config = dict(
    hidden_size=512,
    num_attention_heads=8,
    vocab_size=30959,
    qk_norm=False,
    parallel_block=True,
    lr_mult_qkv=0.5,
    lr_mult_down=0.7,
    beta1=0.95,
    max_grad_norm=1.0,
    decay_fraction=0.815,
    final_lr_fraction=0.0,
    doc_mask=True,
    max_steps=8690,
)
Each number is 500 + 25 x the weight over its row's rms, rounded and kept within 0 to 999. Layers, rows and columns count from 0. Numbers have three digits each. The size before them is the row's rms in percent of the matrix's.

# up: layer 5 MLP up, 2048x512, rms 0.0783, rows 1524-1623, columns 128-191
# down: layer 5 MLP down (transposed), 2048x512, rms 0.0151, rows 1524-1623, columns 128-191
up1524 099:530456507514539497554522518527513519492459506482494501527455496482498508542477484499519473503502525513460508494506501511506503540496508538498531483463490516495436547508499467510505525480526485
down1524 113:479520513497497525461500519444522489543476531503539544494500471518480500470491503488524465468496473492539499449449486520499467550500457506539448494471490487497477489507486481498501510518495497
up1525 104:469504469527445554540508462514518453511501454485492460549492475477443493513483482468531491498471502498476502532515511508502460530494537491475503478518531455515462500475531470462493475472536522
down1525 098:504496546522451499474497463498516504525502471523530510509468480526512496557490497496489454529490506499470519487504514488531522502480486463530458483497477497472525514502497462478471449518505520
up1526 108:496462512447467451513513567539455547494521473524486526513515453465472526500440501490491525491536480529470464502498514517505458555514499517524482500470524509497456471493469518522533493508487509
down1526 111:473475533505509528479523535486517510505527498470513512496494478491501531493470490508512528454502512496513512511494522544443456517475459497491433518517517500497500517454454458499529463528517484
up1527 092:501487454486484467512450504495521511488483527481489506537501484537456494491510534478465525486457512469481541532496520525523502512509517497495532486501522518453484449515468506512536494451514461
down1527 087:502464456536536527485473484539487464504520475536464496506497518494468477504511511496476456585476504469525468519487481536492477510531492516499517511518491462439501496481490481526520479483523519
up1528 088:537489494537506506481511514542536499499520450481496508514517497529557483521471489522493504467462464506529531452477486492463528535452511483477477519475535498464573486454490489458498502492503511
down1528 086:533476551539531523522470494473516482564494450505539459442491499464504487524487494491521493550492564500494528545517479484503484479512488469475486533498477498478469555488496491505501461486512549
up1529 120:507528513511504510503431491500463451537500470537561478491499513520507519520528524499444515489473552470508521517485546466425455510498510507501486498506498508512504468464490524513500484530506470
down1529 111:509490493496472525511512485499493507520470518561473491472514470540488520471481470458477441444536499500488528518498558503488509528516498523486514497465499490501504460498508514512537488508505473
up1530 095:480465544485515509476491507507487508525514464479487484513487510485500482487518476541517474542481454531519506468509475486495520480530504495467519481513479517459491470488492499507496478427545532
down1530 098:543501505487493507457496532511514531502524481488468534503473495515508483457475522470499524511485539514458480487514529524505463514477478490533489505487485475491485507507511532458500498532506456
up1531 094:519457518495534517468537462484479500500520510500497502477482534501475484535507487524528565466575532470515475506533530515514497494487480495537519466458516511483475472467481553517526462499531480
down1531 088:478533545488488454539496496541478478476504446500504479504483462550492518496460495503479523509524479501449464487519532528484488493495430509542494505529492526500476516491502457507527478510540525
up1532 088:491497508506492471550482520470524453512503469501463516504460495493488465490492459534497505499531506493506495529527501539503474434485476513455479483497502498468451536467467518489479457461505499
down1532 092:493495550492473550539508486496486514470516484488501486492499513480478497465507498492509509482522512483506532536468462498489492563453492491485483486511483506530479472536519490481501482524490461
up1533 113:531490475445491540467496514492468516445485491480455509518451501538552482521517498505469496452465459520493467487498489524487493556487507515521496511456456522521540508504485492490483491508489542
down1533 104:514496496557484497503508523521512549531446495519518510463476496488487474501475464503480518517503519546524513512467533583485535486519504523480483505481475522496507502508480482505520472457482513
up1534 101:499496529473488512523463501510477481477505540504492527511508497534491488474471479523489454479506487471520502478494473520471511510490426495497492470512528469523498479483501498531476513508454501
down1534 104:465498496503473525481462490496537513513525501471428540531455538495506476492525521492489539475505551488522490499475473460507447537500512477522521468454487517456504493504483495473507497526505508
up1535 089:527475498480509500486502445484506488486518502492509476510516467487508510488504469524464507516558490483509505469507503466494493513491477497467509496522519506546531486491543496524493519512504498
down1535 092:507483487512524507476535515488454472521479474484523538503519486493482543469508519519486485529484480505496497483523506479550499497462477533495520511539528518496551473457477485462543521486536509
up1536 108:494510484518486523537464491490495466489501478509539525523509487456489480502487530488508521497496530474530470471545494503476500494495523514490529490504478557548514559443520511505532522459521544
down1536 104:563508514513509501463496472477490496495479524482516503505508483499518475479543494543516519511440551489503475473506473471455505481470492510503495523453493549509538494475507505479493486566475511
up1537 109:463488486504500511495474490476490525545493523503527512519492507467487471507501474471498504510511466459478559493500534567540542487466497499530565499528475488494496501493509498483545529452508498
down1537 098:504509518481494510519532488489490484474484542516453485517545485512510506500500484443510515479475479510483486484469461489504506512524450488486500510543497489524472489427459460508454504530498475
up1538 098:506501506517529525556494517495474479503519517498477494560500515466490499538493503483545507485519516498522540510510513467498509539494522475534512524509473518507475540462523492487472478470510472
down1538 096:505532514526496465516495522499509500495535508415479519483469515518513408486478480520514467525515480520483545488443453478508500452542490473470532483507500549519548508512466500514519497509470479
up1539 093:468529507502505516488463461515518483512490458516504519498487450513529506502507466457511512525501478525518512488534492489503507465420503539499511488529532500467506504481492550535510502514510486
down1539 089:504538494448556566540504537468496458483509495515512504509486509473493515520494489506518480479471545466482505494520511469478457448513468462489494482533477527505536516501479505447484505435495511
up1540 100:499499518505536517477495521483475503485532452509528519492470513475506480544524469514444475495476500518524507470520487488488517488499465501449488491510530552458506485471496526509518510460496441
down1540 099:512468513515497533503507518509516545507474515533505496532471526464430462515512524460540498442495499526488519478523498515487472503496494514516542483500522513505489485518502438521505479490524509
up1541 105:476484461542540479525530548478512506513496490512490520506494510491512485501482479502501546440535506491491495456483520488507486443562560492477522531538532535514508549475522473497493499477548520
down1541 102:483492526499494528515525529509519473466516480539499506525471519488487515520458559502480503495462487521512496496482546521483494474524511476487501501491505427530519492470515532482533536512467541
up1542 111:495527540499510501553488516510526528497482508472490483477437504491488493484484511493496545456510535528441519433509475484445512533487471540523490484489514479468477499443460474467463540525452496
down1542 124:492495477529496507501522442505479521518521489464509527520463505495473496507510510515513514519496510500450476555488488496507498524519471463493509506496549469494510510502500494516484498476496466
up1543 104:483521478524446515462482490489484502517513472533513483519483492513511498473514507479511523501480509519521496537491499472485541541452515535488537555476524484495505512498505505504469542519512512
down1543 107:482459483504498500533459486525490507478505521493514502442508484547496506488543574489503495502466549534489468499485515504482502537512551515530478468489451493499528519521491533480532491487502524
up1544 090:455502517489522488511555503457509464477499494515508499505472438521494478485512496490483515494483509467496457463474512498510478504478555479530516481464562462454475491485492502535519482525553534
down1544 090:491486507435479506523512493503480479492498483523502521476493513505496503500512510511476495510502510507452514528501510504474503549523471494534510511514511485517525549496499467498513472490518500
up1545 111:485494514513537524489477462472509432508472539509477484530526469493466455512429451520533538501468468551492431483518498513514474495482522517505489494518474546491538510512472520522511500476508532
down1545 102:494540429509519476513498501518517519459494471474470510470439552534506519492466492530501516502508488531517453524497481481526522488495512511491543519503437475495536491465539483528506485463520525
up1546 116:568503534501516485477533544491509433424483449508494503506516457515440525513507484514497550458511477451497470497505503494507509507503501520508478519523451517515497544525473513513542493473485520
down1546 111:517500499491505503528509501539499561522512503461479494514453513496525481512501508504491493512546493529507508510544486518483540512519505487506495468510475478507500497494488489489498500521536524
up1547 098:501476492505518518469483502535482556451504475484483521528486505518479495505523551510542487451464491476504525471456498482512511520475555487464466508545523481491482510487513482490518463535462490
down1547 096:521475516517503480468481479549508494531518540485492534488518533528491501470547478538499496497485535449516487486514477541539515539483447461493492468530460546462544523555489436528545467550505491
up1548 097:500475518470491490501524521482520528520502473482533496518511511510455488510492504508513515436481512521512523487517506520499434483460550531517472525495480512518502471489508524553473469467509568
down1548 101:510489509525552493498445497504493510502498489521477479521483499504492497502499515469532486525518518474483523552481480492523533550516490496505539476464497490496529464486507474480515534499512499
up1549 138:502486494522528491500513484497454508499505475551499498476499506514492495485521534553472544481517494523444504534453508460482482529479520474485502484512482481496503528481529490527518499490496493
down1549 127:507523522491534495521486508523497480530516507480479499514517478494506510465537511520534519500512456528503507480535514475464546497484485462462497507477480503473502514508505475512527517522482514
up1550 093:456575481462488499518496482549521516493502520516488538502497519490494490501515489529542549492464524475529493529516486520513507496532486501493499516517490537494500520473500467484504453530515490
down1550 091:474461511523466522484482485510528476469518504500510508458472472494521529464479530463462489525484505510525559489511543479440515478509504445480482488503527504507454504508494472450495505520481534
up1551 093:503504517486495473522486495523490531521556500507491504473519508490499556500464479500492537547514490503526484517501497549510483510534530560514478512495476480485511473534492483475519500499478497
down1551 095:508524536526535504446521486486513488470454484491521464455494475499459498493480510479458513484530501494531517455507539530492458505544504519490486450500521469490498500488503523530528523569521527
up1552 095:514489516495492469499501515489494471489569525554504501511478484529477498515508507526483487457516495512512486519510502483531476530507491515544482497498523491503502536495519474514473527507512516
down1552 095:506527531479520491505495491505526524529475503525489445516452503539448513494471480506521486510507474534502513491476506526513519497549482504513514524481514478527493477497508459558507503471494448
up1553 102:527503506472549515451498498450478478510485519533458484493495487514492546500461475479492494464536522499465493495492480479445528503483515485500536481505451498475528528520502539511537503502481544
down1553 111:523499503480497518502503483520476543550455494490495499477502506522483472461534572529451486521501445499504523513485509504483451504505503452504483511511534541499464504518487520490528560497487505
up1554 100:545504484472526521513515498536516509514497520520492507526503515507519494497545508457509509488484520465525464472481537514498500529468490484503494446554487511496483536491468471511522492503503487
down1554 108:555547485513497534544495500518519480549479451508520529477481514525474478516465498495470484480473479491508460500549468515488497487494555500471501502516533524489524473463491466482508491508491495
up1555 102:519548514496511451506512498482492485506490484453510536500501478468526449502497523467502517502469514499488496494454491493507510463480507483487499473461489550497486493470547508493463523501453521
down1555 107:497512509490481517475495485513426472496520503513563498496550498502496467526528473523517495515528530544475510515477524538487504533460549519508500512520518485556556484472496524466499449487490523
up1556 107:499460496479509478553510490527516536534493520445481511492519521502479509534537460483478506492461486517492502514457521512495512454495497530488476499491487474426517484502497481509488511494490464
down1556 120:532471453537530493452487509484539491486519482500500507525458503506486441514468481520525505487529454507519502536511507442468481470520505503536506486547469496449474523496463482482508540526477478
up1557 106:497481512442479481494493478489489498483525495564498486494449517490502503531499496507462519481484523478518500492480509532509472511488515492494487490529510486522465462493497491520493460490473517
down1557 105:540536498508520516489527518501495476469502476492508455468493498443492485520507495512490482523510433522513468478503514521496498460487522481503501475534479488521488523507502507518505489501512473
up1558 100:517499500507501487479539487504457513518499464510528522477492474473510450520515515527508523501449491520547498548514497469480507533509532513486485516445520528495531471450530517474473418520519512
down1558 101:457484490512496461527469465483481522562503489518534460505532527457502494478517505496525507509479484498469511506508530481498541501526517493468511513467524535486485463498504495477513498512524497
up1559 107:501465479496459520532541491502509560460511524502537531536504490495525528485505501485503532511504480528478499509494530528523474499500541496496485562489492515498498488483508476513526487488484503
down1559 105:538467472517549527528526460493521510461483498521498489513494474490503490467502538524472485493491457499505475557510511518475494516513514520506469502495451562453506488467519520479513467493509475
up1560 085:497552491494526511557508517463495529492530501501516489524490527507500519509496527544508486487496542504552538537478527525520489495458516512522489525461483498501512490512474510494515504479543457
down1560 087:532498477523499494500463495530508520490520537560495498541478499527491502466533457497550483530497457524536484483493482517494475512531521478486528469530518504475493503515476510483468515509473505
up1561 100:464483494511516544519481450474468506567510504478541509524534485478461487527499534486530495494505521471465493504511483496546450516486496493479534500547471484482490522498445518530488471541472523
down1561 099:524496499517503471469480488526512469458491500495495490487487493541530486517482475542504488507484525493526549466508477508452537524496470500490513529496525478523514429477497490512509544510512489
up1562 107:511473538516524470443455483549488500468526519531486485499507500491496465518501497512500527508493455491508525488522516507501486525503492522492500521463427515468462513484488530479490506518487511
down1562 113:478512517519512478510520497528502491486520465502507493506544462462489553501500494499499476457500498504502524509523520506516518511492480524531485458517504502438490546479482486553470530491513460
up1563 098:494502504458493491510504502528488484513532477486512506547477531540511505543506525491471445461460493517503523473545501509509503429508469493503519463539487468500547520520500485471499473512495474
down1563 105:519466524475467499547510483478489509517484468514477513508473512504491492473504538536533500520479499491495475546454499517500478536505528508518510487522502531469491483469510479493463505485537509
up1564 104:477480465497501461508480526507496515482487503566483494506493537492507514504490537510475495477515528519533476528485463473520499515558482483489495528498538501553490518501518477528498517481515505
down1564 091:546472509510475506518501495515497503460516529514490521513530487504493513534478492495500516472465470500486541523486522571523424524544498472476480493569528483458469534492521508474502490521512532
up1565 098:482528530495469432478512496528495482481474453530526526486438523473531478530534509522529543500521535459523493523467486502504517512490479509492518479496510484450525490523474523516502504493494513
down1565 102:455537451503519470527496514526466520512531511485506475496512516496503483502507515478518490441523510571520490511501524505541473490510471530479523529488486483553477463508519478467521464496501487
up1566 098:525533509482482517485486519490481497516500504550522504516503487464473513505526513516483494520509513478488501512538509501523488478509550520461515525475528510536481476520458523503507492515502500
down1566 099:521477496469520516470498495478519487513467501494488474473534523492483531497520483503547479487532495544475543495505545506478498486510475478528488491478478476516529492474503472464519456523475519
up1567 109:539495546489553508482511478506508429501499474487506483509470497504458530477546504511483476533491463524461507512516511508521497457528492475537533501513501488456486479486490460513508525501493479
down1567 103:497501499468536519496490471535492518518493494474522519531426500456481500488505446540497496509512458506507536524537503563494471523500489521472539482504480528511491493429531490506507473481487488
up1568 099:520439483531491507450488506479487492541505479518529496487511473471530519460508485461501499499471497485536502497486469526443521498480509524465484499470543513510466487464512471499493519567503493
down1568 095:509508525481517476475540478479481515474473467564485496501480504452443483470459494468492503506486548469484470501471500535504482498450483542521511514457494488484479474519452512500499466489509510
up1569 100:545495521521514491515506465524508482466480521483468505517499460549481538512479526490525482530529479548480529512451534491488515470527531480472495439561490481499542451485488527493469517487452456
down1569 102:457544518488541450479521479557499483523503500528500500458536478472463492542513518468457501488465515481455500531542488474482473507459539494477523493502543471501522493487505531484492537465493529
up1570 095:499520462511470497454539450515511509511473510484450477506493509517443447490504479503495497490491477487505478477512495488492524520506474470446491512528475520529505464477527478497524516506474481
down1570 088:506462515481495493444496491500506473499521498517474482467463521528473522495507484504467469525530465523514491493511486490435474469485528485474504480503545534508504515499500482510496496514512524
up1571 095:506517512528509543492492521535487484538479541501523468506540534533509534534518496543537495510490494567510496488493523476559486509555550489501504548553536514488474504462481482496521517537465501
down1571 094:494492502516468524484512503497496501491526476510485530555457518481484483476498515510496483499478467499508513461467482471496517479455462476504532455515479508487540526478492501482494513533468477
up1572 100:482489525471498499479532479526540537520514483460480494485539531504509518463497545491521460498457496486508492506443460505511506503555446504475502526536552549517510472488505533499535509513516513
down1572 094:469481477505524470462515510520500509493496513509476490464526464484451437549474574497487513509492508495518486536518485544506499463484521525536506522489505505531509482496560479486543486464506454
up1573 096:504483513505526486480486483479480479509483524453530488460489474529502477517441515516494522498512458519520550513479500501510537494498510480510467487498516548532483478497575518466482459492518476
down1573 094:521528486477506489499552517502501471477474488495519488499539528515501509480476520477500494514459529502516507510533512482505497507509451483485480499505525498504508510525456498514502492466506485
up1574 106:511514513498488534503486483477532519501494518456511501509524510461485502478506516526515507545532482488502507440509536546503460509502468513529503512531562476486495492487496498575505489535491507
down1574 101:520499519507505500489527490525467512499503497481524451481540540514514540513504519523496500489477469500497508523492531508457507560476506533488525481503501467470483505499481508489544499520488498
up1575 099:435484507449501494490504509518500480485521507527509519479491454524503536485488511519509507557511495517519533515425521502542536470479498532499500486549495518468454486493466475485506563526501502
down1575 087:491488496527500528534502480485510522509508531506464512487518485524510518437502518517489500500500485506479466493469491488484469503494479479501464475510527537500483543476529509501519520482499491
up1576 095:483490513515490475533512482504517523523474490521484512506505464511543502560524495484520496498479458488474491501484500510508505472549488476500480514500511496488496475466537495470522547497490491
down1576 099:493474500510492472491520516507442494529511511501494494485483477558516471535507476501502475518526476493491492500526481460536495496500489472495503481557504510498522492499523486466538488485510450
up1577 107:441495503424461473497502480515459518485498525526454501497487449529513486492512505483495539461510534496487510508494486480515489502499458536498499486465482506512472539543507486504498475469488511
down1577 112:502468495494489433475454509510511519488485465521525528530493530472509475510517524491451545507544487502518476530514484469465488533516448485476522458519460472468523462513500525522498492459543513
up1578 101:502509497541507452532474533496490476533536514491477489524495511500509497492512492494490482523475521511509517533475492483501490496507483522583480471500504519523462467488553470510514522507500526
down1578 115:515494522459523492450517510498508481545493474511467525511523518451520532526502485517500442514488471480517485492515496535505515484510476499509494457513509475473445524500464472447467503467494514
up1579 097:473538478506547512508480538460517480459501495500507525514483514490479501525520515514504519510487502522509506473497505530532538485473502491468547469508489536492504566561530522490483503498510533
down1579 092:487509467514475456531493482494534508504491485486492522500493510503506489530467523509503473486521492474496516493464522489531501463520487509464509519462477500463529460512485478541498496492542477
up1580 091:491490496471506510481442489518506506510530464542510509495520491496466474463495551486487555501503505493516482474521556513528494507520533467520470508547480538531530507469481567442492530501495490
down1580 091:457552544446535491445519502492457509518493504506538485513504441523511531487509449477516496499505460509473548495465513478499487521543486488473488483500464488513511488508515491541522487493539501
up1581 099:517489515493515515514509482529476502502520467528476508545532506512464448488493478554490453526462528503489439526484505505523507526500479480477488519507545508483491488508509479521501520476498526
down1581 103:482477557495540549530448516537495464513498507496460504483531501453501508505507544514454553524486489491488513486517499525470528558489466521487530479469489486512548528528531462549514510513507479
up1582 104:526488536495460489491539495492524513475472495525509506497525510505514430500445498492515497500495522498478500517468477506469453452476452467497499513502473445488542496499470451524483523476523521
down1582 112:497469480494507492485539451462476536504512535513474518476505512477477484535526508503487538493507451522521494522560492461514525557468484509472479529484494540485494473501504502451511484546502486
up1583 087:542490527522476478506501545507468516507541467537503469486480486533476491509493495524537466492459525506455540498530519536517442463505512522480555504503481513525507482573484490520484514510496457
down1583 087:529493500461465518472475433490502512509500509548506510548505530475515546507444517498490544518490519529509531531508551530515526495515518475492515473459486523516507476490512490468509464506502471
up1584 102:479486507492430489475520460499542477494510486463495467518526509471554526493490456521502499482518535516459505511478525473470497517470543486504522501529484513505523476458536502498514497511509507
down1584 093:521490506477536497505484520544468500524444495501504487576506519511524504489470509478510484533508482498542490510481502547484538475533475501497529489503535519522473502531485565546461470511524495
up1585 103:481524512521513530505427494485508495531510461502488507476506431493501490499532471510513482506487502496480499467455505454502490456526505516451500540516483498536497499501491526532506527543478492
down1585 106:494513503487512521456515514460521519533535535477468513487497496535483478454493484519499473460478497545519494483520495493478467463489515485518518485529514507506511472466509497478504513507481500
up1586 098:479468492460481522486497492483476509499468512449507528524478494484478476501502507488463469519502494518501471531512493485495474506444503473491477523514534480517493501470484484463467484520503467
down1586 092:508490558492497529513505501492516460514467519499518502486467517497462484449566531461522516460478524496499484499511507481515512486504490510510520535482499502477505497534512483517515458523502490
up1587 094:504504484530502518499475533485480479501472493533485558534490487499518485523456478490496488488516474480505477526507543530485451527487518473514518499460538495562510491486440518496458520512547529
down1587 095:511486495466524485492474491486493529522497499457463521446497491501472486469575513507500486501461488507512506505536502476522531500505497504470518496475490553506533495522502484484522463523536493
up1588 088:534487481512489482523535514515504513494496475491514492508491516504488474507505492520500487549498483507502506481522494526523480494489501518488509499522498494457572489463516485499537501441493519
down1588 088:505492476528477459528494482512503493499463529519478545495545473476483492478529455491519464479507537522504514515510520535504470495526452488536462476516486513520447489555517542499552498512496530
up1589 098:511546501492527481504525477501524526467510486480498495491457507531498469516506469492498480506488488469528495573534521506481511517506494495503466494478509464471518434542541520489427467517472492
down1589 096:475457530532505495506505471494495467528507491497523495468492462517548528500516481500476512517495460505465502492562478486482539515520522496471486491489498556504459510496534459492504485540486495
up1590 102:459508526530535526537494483506560493518536509509487515467513502512467473491465489485480492455470487471531480505541520502534509547536512546523495519514491520504466486504472505502487455481489486
down1590 094:513495525502496501492517470502521490461493503503494510499517521502513502511477483462516534523491485501525484508477493491505495469493482490496525538490521494466473531533471499469482491472483496
up1591 096:487544479478445501477473474464509490508480494494510458503515503488512533486520470533521465512515501480490521436499521516493530524495516516511497514466483490520510469483468552485523483496474498
down1591 093:517521496478537499531513506546470504507488496486527534501504488480525479502487470493465482514493506493482492526540533483529541469479517497519526476506506499515514523513491519472450526515491485
up1592 091:521504438524516506492495500466492518500503484450526540496466449542472521495520522485504498502487474478509513489484526527509449496511529483445508504494503543479482545512446472531502458483565475
down1592 096:502523491470551513502495486490514501493495505568508513531538503490458486471486511539487516499526514514491500526541497470540487480480488503478492465501520477509510494479528502497481517515520482
up1593 093:507472490475457481505494502535499476474537474508509483519516525486544524479505505499475476495506495429493510548495500465466515532461440495507502502472515514514481493473502517506481488518472492
down1593 083:465465482533483450492514488529511505481482520510526521522500487506497436529517531559483492519518528498512501480490487545505500531482498513535513449503541490464543525506449465499483507482535482
up1594 091:503510508461501476507517527546507460493492494501494516500545510470488524536488492524511494508501520486459541507468490472482502496485497508487452538502519511521476501511454540504506477489491485
down1594 086:495488512540486472540496501489469543520560494517514509495488492500532477526481498495463532478492485491521533482472535522460476547487511519525484519512506505487528481492473505480518516490528509
up1595 096:462490481488497495501461466518525481561528501447481495522468466475506497542488457502485496513496488506485538527489506472479492484470522520498521495466513464485533516469500506520504465523549531
down1595 096:514459535525505537520493524465515441524495478483515506500472494480494492477470469526506457476517530477469464476557558484460488504515520488526487492519463471510482516502533493467492487477469504
up1596 101:523523486486431496508471481466472472509511463517496534495535511448510534527519525539446545480523503506493457520483514464496431520525538484487494489472513486498470434509491505520518482524459485
down1596 105:491555498487505496478521498538508504536520508482469511479492522508434508490469523532490516487503498524531490513511525479543488487506497512496451462528490495507501483515538544470474512514525491
up1597 083:506467566498512478499479472507481519531456498455486523462488496498531560547522528545473504509538523511492491484470551500493507535484481500481517529495505503483520506479494489474494491532528528
down1597 082:465465542444493481512520533515515478466516516534456506489539563519472486491456500500515527509461473529513500487512476511505474514484528523462506466467479521498463494498519562555464524488523485
up1598 102:532451462474503496498504533491517499499543506435530462514480482520455549476512521537467496530465511490521511453484511513516484488510469505516488462482512518475473468497500562533483516459500531
down1598 103:534473510500515521500463467475476519462451496501495528497520483495477509561490515502523479480487494504496536484539524500458514513486489512491462493500492486514482456529579497504525481492486522
up1599 088:496488470493512541497479538464469504512497485505519449525480504467518482528495498480553514492486497519481564512541502512509505503511492452493503503550526525543534514475467536509493440500486533
down1599 087:563485528527502506506494511508439509516545534492485503489503508500502485518520449481521471471495470485484495503511499525475508488511507486473503481436535527480512514494490520504501493534511481
up1600 097:519466516488494519469524475476504495489493481502499519522481509529521464472478528490529524516503506464469526504489472527557481459507525473490554489481476495486479482476513482504557445529485527
down1600 096:507537527508523476493482479516533494476515594560497522519540501503491542486474474501530499506492487513534500498540503524547527512487518552485473485501511485514459491532517459494512521489493488
up1601 105:495443542473507507488476507537498526524498500544495526511503500507542484517532482489489514506510493487494469500496462511502523477505531508514495504533539489492456466525484533491499512491467505
down1601 099:563538528500471505499516461502527512431528537500496532515455505500539535495501471486517521498522520458536486453514508462495487527509475493502547533474496504486487511514465496521529464514459474
up1602 090:515528485525512505488501490517467502520489493495477511512516542515478490515528513529483495461453501457536545513525484492479544554473496487519477504525513526516466484472487492495513484490475523
down1602 087:514454523507514483496499512518511436513501483535509552517531501476478496536436484499485513535511500484499435567476507521481529506472527507503452474542448450506517530502487479518499533479468501
up1603 089:494504522462477486492453496514448479533480525470470524449473496473528529536469527491479507519496537527537532491529508526523496489490462476485501492509534521495495481490529539470509454485462481
down1603 089:503504513498453491482493499502534470496451506503509479490495504518457512541523462501470536493513493507504526518534507505492458477502480480512483506474541494488499491481470488521509496490530535
up1604 100:528513513542527516477449494472508479470522484495526497457484513519505492565500494512478450510515527493507457444488523525515488527475496522485557511509458518490502494541489476516507498518459528
down1604 106:490530488471511463504553507519486517502515487497535490526493505484499515500534502484497510485518502507515474511474478517519569502512477484541467499495550497469532502447541472538488534513504485
up1605 104:477497509511526489485466495510486485474484529465475511504480469488479511505533488527520451525434515445501514462512498521493489478450518493563509512496483520485463520458517517542520502518517439
down1605 097:504457489516452494525499510480478465470572477541525508502503547520534494492468499552565442537526476499539502479481493494474477550514488499521533512498507501504476490514513503501549515526457514
up1606 104:496507476563486452479457487483529501481484478558475501489503482516478477505497493459516535525504549536515500512493471510466473487523505490489472473502491500471501494510472509478481502515474528
down1606 106:488507519533502497416535502532493491519502497457480528457528475488486478482496496493486475496478516496492502477508527504513512501482547474467495471525477507470475519548515494517533487499497509
up1607 096:487529484491529495473503509498471547506474489479502532517513489443476522493500483520483470478459485528454490508501496514511469518486521464501490542524515519499520505512478453539482518525499537
down1607 099:461523506496482503457453454509531469487518505497528513507503531476513500495532518498495490513495480470482474518550481526497516478494479515538490526489539478492520466474467522496476530511490454
up1608 127:501478483523512502531464510487505465484511527451507506514490484499532501506511468495482530481502516498496525465472510523467544515474486523529505515493492463520498468511496477480537517515503533
down1608 121:467491496462503523485533477496469492500528472492493554511457491481485478478521519486528514516496466487458524485511481474487458495470483484458495472494526528505495543496506542508490448474503484
up1609 104:545478505521452502499481501488459481515504483472451451487498477521509557478530526480504519502470486506497485486558531489490521507494492442539486489512505565536505495518511471475475487501461519
down1609 096:539560501515511529458499528524487454470506500478471500522502532497544487508492481466503486515526531513477446477507488510524489486470510502484511514507529510519497505471516499525540484490471499
up1610 111:493525517514477467482548518523489497456492459498516499492487488503482547499507473458517509502495537480496480487492501481473479471508484481484527519471532503474500508534485472493537460458509522
down1610 110:508492482504547498457503503477461558526494517494510464498492486479500450527491497506478485483490469522491568524516519507545488475497470537543449514499486486484482478466524503447466500492459507
up1611 084:497525503521472494477532500519511502496498505490513494550486485503532514469510503502514503439547472480498496510466524490515483474515528503551506544498494471512492457444482518506516470489510499
down1611 085:484519501542472511512513473502512482497458489485484518503500501477493503508491508499510468493474480463528474523494514488531535481517461503425525484529492522539523482500481521496523463495484515
up1612 114:490502459496510511510500515487539498497536466526509485553517495561512486482510547515529505527535510531541495487517478497511506481483517474537507503503555488497484498443508502502481503510517481
down1612 138:475487501475463492490506496529492515497527507525496519482500544506537504466492525494511472501501511498512526528533527470517509509514504485498488485496549474525458535449525508509488504503495473
up1613 105:525531457505503554519503476523491475530518498524484535514464515478503506480555495499480493511524464489474518469500512472497517463459538527469502504535511462477522454497469568512473531533491492
down1613 107:493517499492520526518525480546526476490499521496465526531519542499505501510513494515515507497511485459519522525526444503461493491492521476473547468488477524501467497512472503485525499507499558
up1614 110:532525558494492502532492528520462512468544466482509504526504474479510523510515513514478509512479474520498471489506513520480494475487527495489515488471496537493508517556505498487538529569527504
down1614 112:507546478492493520464527490507461489493474452500445483528493513514484518514505498457495477464510493527523506504502474509458475535513516478521507505512502499473480499529511468561475493494504513
up1615 100:467489518485561480494506467500452507498560486546515517483515476523458514528502509454497516481469458497526466487482526539498499543524492516463492472481441532474461478518505510511485505514536485
down1615 100:527492497478467494466490528504502528494456520460502490514484538501477485475497510478506463482531522518499477487454531498534524499500496483497488543472516414523521493463511494474509507489485530
up1616 101:506458516434523478550499482483460520479537533491513596494492498521481491478467484506459545503483442529490490513478459531504501532497458516528494495511511512489505482461503488500520506462476506
down1616 099:497488512490512490491496525496539479552518499514513506478473460526457513458471514543511500533488494443505496504516469543491524469524480513532527487510519509468502504492500543483469500513496467
up1617 102:495520505493545515504459476526521535498529525483478466482568463543508488514485492549477491490530489501485509509528497504497562507475502507509515483459478523528484517504474486500510443512499465
down1617 101:513500502457512522481517485517471512493451439476453477469473485522469511509518501504540491491530498482498523520453450543510486505490517465497520459470540525521510519506510457484535509546463463
up1618 095:493510519507484529469570528470514536551511507531509509506510488477504495543533507476491439567514492437519530481543501498511460480497538515478495486529461531525467524497499484567473473482436519
down1618 096:513487516518488462529482547502481475531486506458501525472517494494493503441490469530490536565471486543500503515460468462444520511494491487516487508478511512518465504547516492506501461468508499
up1619 108:499498503550516560511488517457518465503478539478521446527510492478503488565501523492496457484511493486456483477484522488511505456535499492498453473510494519499498542464500480515540500522474487
down1619 120:533486464526469503483499512471499469511488479478491461528488470513506484543483452527505460540502484497512483518438477482479527494548501526507496458487474528542497522526528461500500478547515495
up1620 102:513513515523506491490497454482482523457472497518479501457459547474504498503462534540498493461512521469503512537493485479502502524493506512473536542513524514483571507469513515520468500506500514
down1620 096:515521558501500490512471487537550512449528490539499488507520519484474508495500523498473523528510478513463470527510493512521467533467491528553488503523496458532510494524488521560516472502504501
up1621 098:557483546521485543484502467516489522565531555489524516480529494514477511513501500500495510483489546456503461500502488531484477490502471501476484485524461505523496461463512514467496456515486483
down1621 086:504494505490502451509510504478480481466518521558515493577500508487520539481521503518485546512511481510484490473483445518511482486512539509486473496517537492485510522491506471478523493531516483
up1622 094:528498515467490525505443484558524484488503447525504451483486511509466517495562503475496475527507520533496516468489520525521575531523553507485519522455480507484472534507484484523519559481492545
down1622 093:497467479478496453486479515509501494508452513469491534501529502522503497497540511512525514467519523520448500499527510532475474461491491499513542439528534510476480526527534501495492485521498506
up1623 102:498512491509520492490475503539515525487468500501486488490475508496503492546470506505554473506519533488542509471476493465516504487561514526472496508485483476480510465484490514485507507495518539
down1623 114:504516494515500530488486514425473485534532471531500543507497507470499508455517484543492552439452487493452528490531478493488523535466492486510497475494533555513465541481497476490501539538486454